Weights of a small GPT-style language model, trained from scratch on English Wikipedia: RMSNorm before each block.
Each number is 500 + 25 x the weight over its row's rms, rounded and kept within 0 to 999. Layers, rows and columns count from 0. Numbers have three digits each. The size before them is the row's rms in percent of the matrix's.

# down: layer 5 MLP down (transposed), 1024x128, rms 0.186, rows 339-363, columns 0-127
# up: layer 5 MLP up, 1024x128, rms 0.351, rows 340-363, columns 0-127
down339 106:433448493499475535476522448484495530519504487557517507513480501471531503512477512491515550529495492509511533524505472478479506471495498521500472501491518503479491531503517491513501472496496502483516501507489479476536488507532527465521512427538523510550458515467485534520491471501563530563484535484499471506482495497483480558453544528521521493479492491502503509506483504489507492496521
up340 105:499503493486500513530501494510499531532530474495515446527486466506452497460487473526509504533504481492513451529501524498507497494503493457498481549576506517507512439471454511488473503467498521505492479542542542461540538508484503460536508556487501531466513511486514520522483460508450520462524464460488506490498489513476504493468500506491492501486508516504476487483495542474504526469503
down340 098:480482435522505491486496504496498529511500517482470486478506459537479469463527508508517509520532503485526493533508550479491538515490487493475510467523480479560517482512514522461514536490483493515488466512502504478503512513536498474463466496512517498453476504536507478497503484484442505541532492526502531430459455516540485469498506439503511513507502487481546544502491470474524473503506
up341 088:462476498515513489494530468493493507500512508564516491479491518519453478498499499509573461465487462506512504492497452482459448524479527526514537469458474485494521517549524509536534494508482503504502501510506490469483508508464531496493502532506544530498491477504520544520503499471496490532501475522473551498470477493540471474514508479494448504487496517539493534507464483479474510464453
down341 092:483500518492488478505462498442493504478491534548470517508486467502526529504487518481432515506501494510478506493476507471525499499528511502497485551515518506499502513449481508484493532464520515519478547518456489507495482547537473545475452498518497463491522563475464451537519485472548503503481479498502493490535510498550475489478494469482506455502504491530531542461495494493514492526505
up342 108:546482500518512502507462530453491493525475472548529522492520474499470560532476504468463450533494456477471474506484495495472485494539528481498480464497524483542484502489498536496511501543517466505513500497519514488494516516497512489467468490483441480490540478500529492518496481488540513434527495513507479536535490463510493464498499487542504508531513554514499499485477535472486492480463
down342 099:480472503507519507537542470483516503515529522603467496513491530500494456480517472514498461541500536487499489505492481510472515466460482464474490531526518542521498524453494484480525441512501539506530516528494499528520475444508498539497512475514486467473486488502486520481506500524456529519535485498536486496505540525497518524472481500470516518500504537489527524502526504491511501477529
up343 088:524494515539531473512513523565493462491512501519506482485522464533506487472484485503460491518508479510469518523439507526550502502473513517481482478496516507498534476502478484527507485522557519515474465493562499501468511517449501525511510547526476489526540470521496501500469530485532520486467529515511482478481553510491518544514522540476451506536512513540525492495502505488486484461517
down343 090:520529498537511501494498486506511455505473513491524489481489543500475482479533567507526522439476474514478511504521516492502535552513483512509494510484473426511496457489497509525519524513506495495501517511459502477501452480460469498454456519483515474523551528522547517466441509495468473531502498498499528503496535528507516493486509516507479558514486482501537523496471506482473477496517
up344 104:473497503528499529491496483512474472526517492489472490510522558504484473561518491483466497471467509492503506497512468494504555532470472463492494484465503479499484520483519504527531481501514517511525509468470529465501466498485554504511569462502542520481547496505529502478496481528530448513550492519528510493492469490456522469522484496521550488521507467504465505499463519463491488467528
down344 104:465476488511503505507453468536509455514494477545506486521525509526502486524491487535502500524493508495488536518510543497570571503477482485492472494497498516479470483486511504509530488472509516545498527450488513498519528506516553517496526529509500513515540536457577512521476546508486490475510487517517527474521535503525494537503465480512501499460533454537486490513486484525481480501503
up345 030:482492522522468481476490502553479506494530543484497522520531520481501498507484527515485506454505565488510519512499479512496479523498497513532537491558507499515497541465528486488510534470523526443511488508545522490480491541472508513472464484508461529482509493490499486490472517478527493535479465490518462492450460533468447497504492518530497489509482465479540527528444483528491487535502
down345 030:480501525458515502479473495507507513469519471489503482489478521491524518486520466508491503514524498463521512516562490490495512500501521469480520489533475479462458463511509450468467536526495500470516446477481496520494510544527505520494461493490505463510458557475561463498489482465514471533499508493524491466484467518488503477484491444555496480532502511500491518520463479489501447469523
up346 099:492508537505486513537518532547463497471497449465513500462479498483487493474506505529487480495501476518477509444498510475530486477513539504472460479530470500503495514452505492529481478474506535545516487479504491499468486499482543510531479539543457517522509559510542492507549484471461488500485493521479479491545458522496460478458494452485500496528512475522488511490485493505539491503536
down346 093:496501470482477543481533481494529490510485481500510486515496458486491515529449498497528488467487528515516518520530506500510501517542501548487514553488517477468514486537532496489477509519500484490485473499470495511534471442503464547499478468492493443476471489462489535473492487533492519536484487467513480487470507499536498487501531497525426464488469535504537501527518489478473553492455
up347 121:488503505528497506525497473528502514541491537485504517510441476480532499491533455475543496524493497469482524524533491502474522500522506518526491488490540518523535480503505496538519428534510495516516500563482512547490518525538521511490469521463501488479441500482449512494493518482483480513496479533460506522473525465450517487554495539517494506516461517510504507504462496482495525517463
down347 115:492528477479508496466465483515470475491505467501527518475498516529514534522501473509494503471511512525493488555520507454506515504469514457505518490488449459491489487509541490499531526494481462519453507481504483516525526486482492528458504516465504500475503523486492498524501505541440537456545509483565539477543493509521508546521505509489504526490541478563508474532524473527469494501497
up348 097:504467459506536458501460518513510549530488481536445520472508472490496546543489486531489442474485487505505571487450490480487492511485501509491480485531486509501470519488509439517490469505469516515539492465492495496511501444452522499501488520519508492520482478515505498512480522541528488482498454496493505528484512522483479497489447460502541496494492495499466479481512485501464512500551
down348 091:509454479536515462494524517459513516485492490519497476489496456494522514499518488520493489480495516556462497534537488486490494510479508482517519542514526483462485490512463516522536459499509507523490505486527542484529484459458476538488484507489531522467463531514502519505468532493492485464442525492545505470520554531468474520500583493501492525525514509506488489482470451497530503496509
up349 093:552492542533520487502523534501521477477514511464506489485521424510496448506515509476475524460556524493456495507490502468506503472539500515505525529500544510462493477465465465506533538533553527489523497560531488514492482481499483542501517496517455499523486489509500498520515499541486489516473489514526455478490509465456498523487493481511542496490536516475517504498473494480494506483520
down349 090:537475479471567472495509486482503437532473493495551538526486490468533479509504507484528562485499558528483502485543483495512495495538443507499507472512485477507478509497494513475490483464474512513484481488503483513496535494492475490486494481482494506525510530494480513465505516479483490505492552502450504522453508546491509510509482511500483524516481558496502514497465482478441447529473
up350 123:531521506536497502549523535491485523504481486487540483496480498509506513529498535506532486532483517474502508548473445471487469531497485514499542533546535487497506485524439509510507493522512527480453496467517513483479469523477541513543490533515500524528478486469524505509477478516445508541491503508471477501485555463499482488538487498468530476476495500541529494480507504463494535542471
down350 112:523515549521490489517494514510521462520482507474478511462484498478479519464475510482476502482505514503547549515483497497518474506527506468516516502505492495494481457500453505530485498513443502475534436545524471478473490459464499494447484511458506534501500491497529503510520539493533457520476476524495456479466500496470522515515451505474442509485544505489500516536461479488480532512512
up351 088:543545504442491501480540456506501499477464509494496494503517522504463507529504511530446495508475526496478499504495515535487481529473486482514465522484509500499487449500526447490549471474496444473505518541497496543512531483512463463469476483484496508502466474514475488511512475526500474477502494511529495464540488514530512503497541484514546458474492530512507509436469501492501471488546
down351 087:492487538491481519461503441480481530483500511521468534500490532519458462500506500522438530449487487508459504500522506543486512546499489539530493537531472499483468492517477488509478475498534500539492516500460461527512549504513476513490501502504535480476506504518474455473495539571519499511482516470521491505480521467517505522466509485522510481484467503512486466493469532532500538506531
up352 101:466501483530516487477468520504486497488482507495458479453490484447489513507490539480499507533490453481513506521510480507486497520530532509518512487506497492457491531474534485513482510506543449510525525491504561500497521480483449524464488462484476508491446489485539495546499494506488532542529539488542529498417467477503464466494512512488510483494544485503484472480509521484486469496487
down352 103:485454489488506511492500469494509531477440463510489457493484483511453479538497494544484478502463480503489494535520489531486474504447495470509533509532489531484511487480490494453488508523441563557493498478505493538465484522511503491500459482492487478455527515487510477481507484480495495518444488512505458513439491523514476512519496474506473529481516468507467458495494501531505468510518
up353 096:536521525546464503471474494484515539553501527505470479491488535536528472498503466493502514505483443453491499508478517513502556473507486491525496503498506467532490488507482527546491478484456522480540487511528496451475495490483451489513519535491447489509469513491465498528478485518487466498529471482458503493493521539501473508525484495486484520510499478486480491453526512509528501425529
down353 099:541514494471522502520526499465517502511491500538470453512501519490529517517481433453457501508474460470488481489531549520493523501499486509494521467512509459494487490490508482538501484544478482519514498527492534472480525532518487490521526513504462517478462486479517545472490468482531490493573529523504511513479463519534534487514509453474539536502466471526504460523487500515486531511506
up354 102:548489488532501457536501457503533531520508479461491490501519485477522526498518473539501488514506507482483479544494497515515531489484472508498543482512481501502523456534504506492513476529536552441494485561498525533544513504518526509544489502491542516534488498497513498464525489521521441473475490461466479525469490495504489492534485527490513533460537476508515485499526484472509549480472
down354 111:500502479507524517444495507523471468486483504489526543516479500527471536522520516522467509482527483481503471497469489514489511460510503467497483507514506496502522564479519528520457506492450542456485508549551472511525485517490535543507475455477503442507517509494504500534525514530500545528505495482543522504509534509536495503548494519527521513493443478491489511495484497487470458459493
up355 112:501526520472503481513469487501510523506500556514504478482480548511494487460526522550502445511476513441484547482522490443512478490505486527494485509484494487535521526492492499506502508475539504493481531521528533521546496490481454476552520539469468528511512490511490485471518517568522502499500509548507545485467519546479452499528502481519496471477501517517490497505482463494499535499479
down355 102:440517512518514470523495512505511536492492498538468502454492473493502456519510434512509507506470516469513523491468516520558492487501510518490468447491515546531485512525472518509475506488514494510527516477490550505540504509508481533496524512513460508500471504500493465542490531536451547528492505542507503505508519497512540514488494489527507527485465497498578481487518521449469489497485
up356 089:499422490483499483510493505465511478490532500511534515487508477511489465507525514490500483485483438474511506466495473491477491519487492462474504501487503491483518531470516491525513515501460532447534490487527512512445486544520516512483541522487508522502514471449517465473498508496487502503507524498487499525517457450510526515511514531511506514461492562456500493484482482529454454439463
down356 092:508458504511494516492507451509467493476507495555511490538527487491489544492531504531483469486519516522509478519522475518474517433494530491465505487509488486509488501474549521467471503481515541500495507510511488509541477532508471515574488499512479514493558540492543507490478519511529504519494510510522518510470480497552461491532535488472505516508482521450535524518467484478481464534537
up357 095:516476482523462475495525518496493481493479489465508470508476530499491509508486490439472481492449469481489510465494510461518494482491509485521491474489484555498487455480492486478495504515489563518540513534490439481513480484519479489495488466476470500488558451467508518561524539512509508536545520457467490502481493495543509532512518490499525525539474527504486508483480447480507503495491
down357 104:529476488542473511451508443561431485538495499505516497499543471488485533469495541504489527499486515527504518496497501512510498464513508511485498461534468521464508509497537524477491497531516456474481489510477461470486520500513495488439495513492506484510501498501531468467497490496442476550448485486500519509486513469532465489512494508532490521468526507510504525458480488533534515461503
up358 131:478516545539498490515507529501498514538510539492476482478480520514560521481549526455483469515497514475516481499496493536546520460498551543524522531523496491469474447524471503480511495483484465478469477487479515510542472508520544505517508556509521487466529476480478482506547517480475492520480468523495505446463494500487450511518523508489484469484528511511510512499486530508496513460497
down358 130:469497494512472520513545450448508505497475499525488500505531516535544482469555536458496440487499514508521473495554438518505506475502499519497519475521506501518472462543483496506497517525555545530488506491506559511496472518490528485466507519517536502513485522477512529501506513480482493475473451490502501509502527499521462518460499522491504538507530513517497528509475530536496491479460
up359 088:492484509484482517477468526519477494507476453504472547520484478497496521540505459517524502490515497540471472501487488464496488539527508491513475406493550471518436493519505469515443499518485502499487468502485443479538491500479471476499487475467487491487495505528519512518497523534481504498500475496452474493534483476509518514523492496461484495490470493540483466441539483489506516518492
down359 092:515544496466508521515521504520494492464535519563483495491533519490473480487484481538465486526516540531484504492514479545466486537499537532516516486490517575512486512498494525486476519477488484500478520517566486507464553510475558472494513500521531475512534520527530532510522480486520475515500493497507461520462506524511533479513530534474478507441499471483513506489501524480512521514484
up360 068:477495521510467510501559523521462542499511466498507462506486494496468516490499501517487484463491530522519509511513546468528444453471453480476497516501467519501481546469509531546512486491539494484526501499511526555460520476507471464461499517470513482471525465510497479479535519508496502540509503496508513469501553488507556465484524514515509489452500500474532472537509516494515479506476
down360 069:503521509469489470520496475515469468492464483489462542466519474528534513498503476522487502505484514503455529523550491448475478500476485474527468481488463484516459583513508508481497507545512483495491480459480526515468512499496490514569487504515529488491465483496466486478551523459527483476499501508534510509493535500480514526456466508512526476483501506527510510558497526499485489509474
up361 115:479520510506495510463460497505479491533516512412471441503496482477503458514505540494508510530492526509492518524508508484485496465473456497480520472518484496492491543504544479487498493510512487501507486511474513501478514467514443460536501478537454508545530516505490471489540484481470538474515486541490511512509524515520514502528410489518477491529523512517492461498488483515499521462508
down361 107:546500557464514493524475491450487511510506497493538492457513534489486506478480504508463501534503504537509538480502500525518441466482484482452458468489501483484516486504441536516491509480483484538426483483503487505493499526497492503541510482514484519476499508466484496502519482508547495477540501497511520455481465493464498528499466501503514497470523527463507499513458517436535496500478
up362 093:493518482471508516518517473516494496491516506502498454507509503498538470497478553494527477497522496509514500511493506517469507530495516538548470524522484470504476521502531506523483555456492467490486495496498480501587484485488538477526502491474493495490481504469511531500516531535517523549490482475491490441506501463513469504509579477505525481444478514457518500556529509493504529504527
down362 097:492517472472486524538494524462503480525486507500522508509474451516530494490532496452520516452475485503470498506496544518515482484446481553477488523508501495505486541513508519515492496546537516553510483505527495462471494504505537468498489487469502499486546542462498454426497530526510504529498481531515474474484509484506495512509506495513536462469499477518532483524496532518465553528487
up363 104:475481541472488463541499481510556517491472529508480470470491497492450492496500518498476521498519515440525482481520523539539493456549491509507472492500483506543473486505524454500505483472503449504491460507501509478514488492502510514464504471513516514485489483492492544489488523478528543560481515523518512524473500530539500483512486468454540485549464509471488482483451503495514511498546
down363 101:538506502504500508521527498452525484514558481493499557519480514511494463523535521508537465513499506487482505552495503526456453532454491549437499511473524500482512517499526507490465451490481504506478526514428461524481503510499472525467501485481522474515518477475481516493471463517522487427507513531505512524494516485506479528506489491506509495518492475494492538501542483503488530513497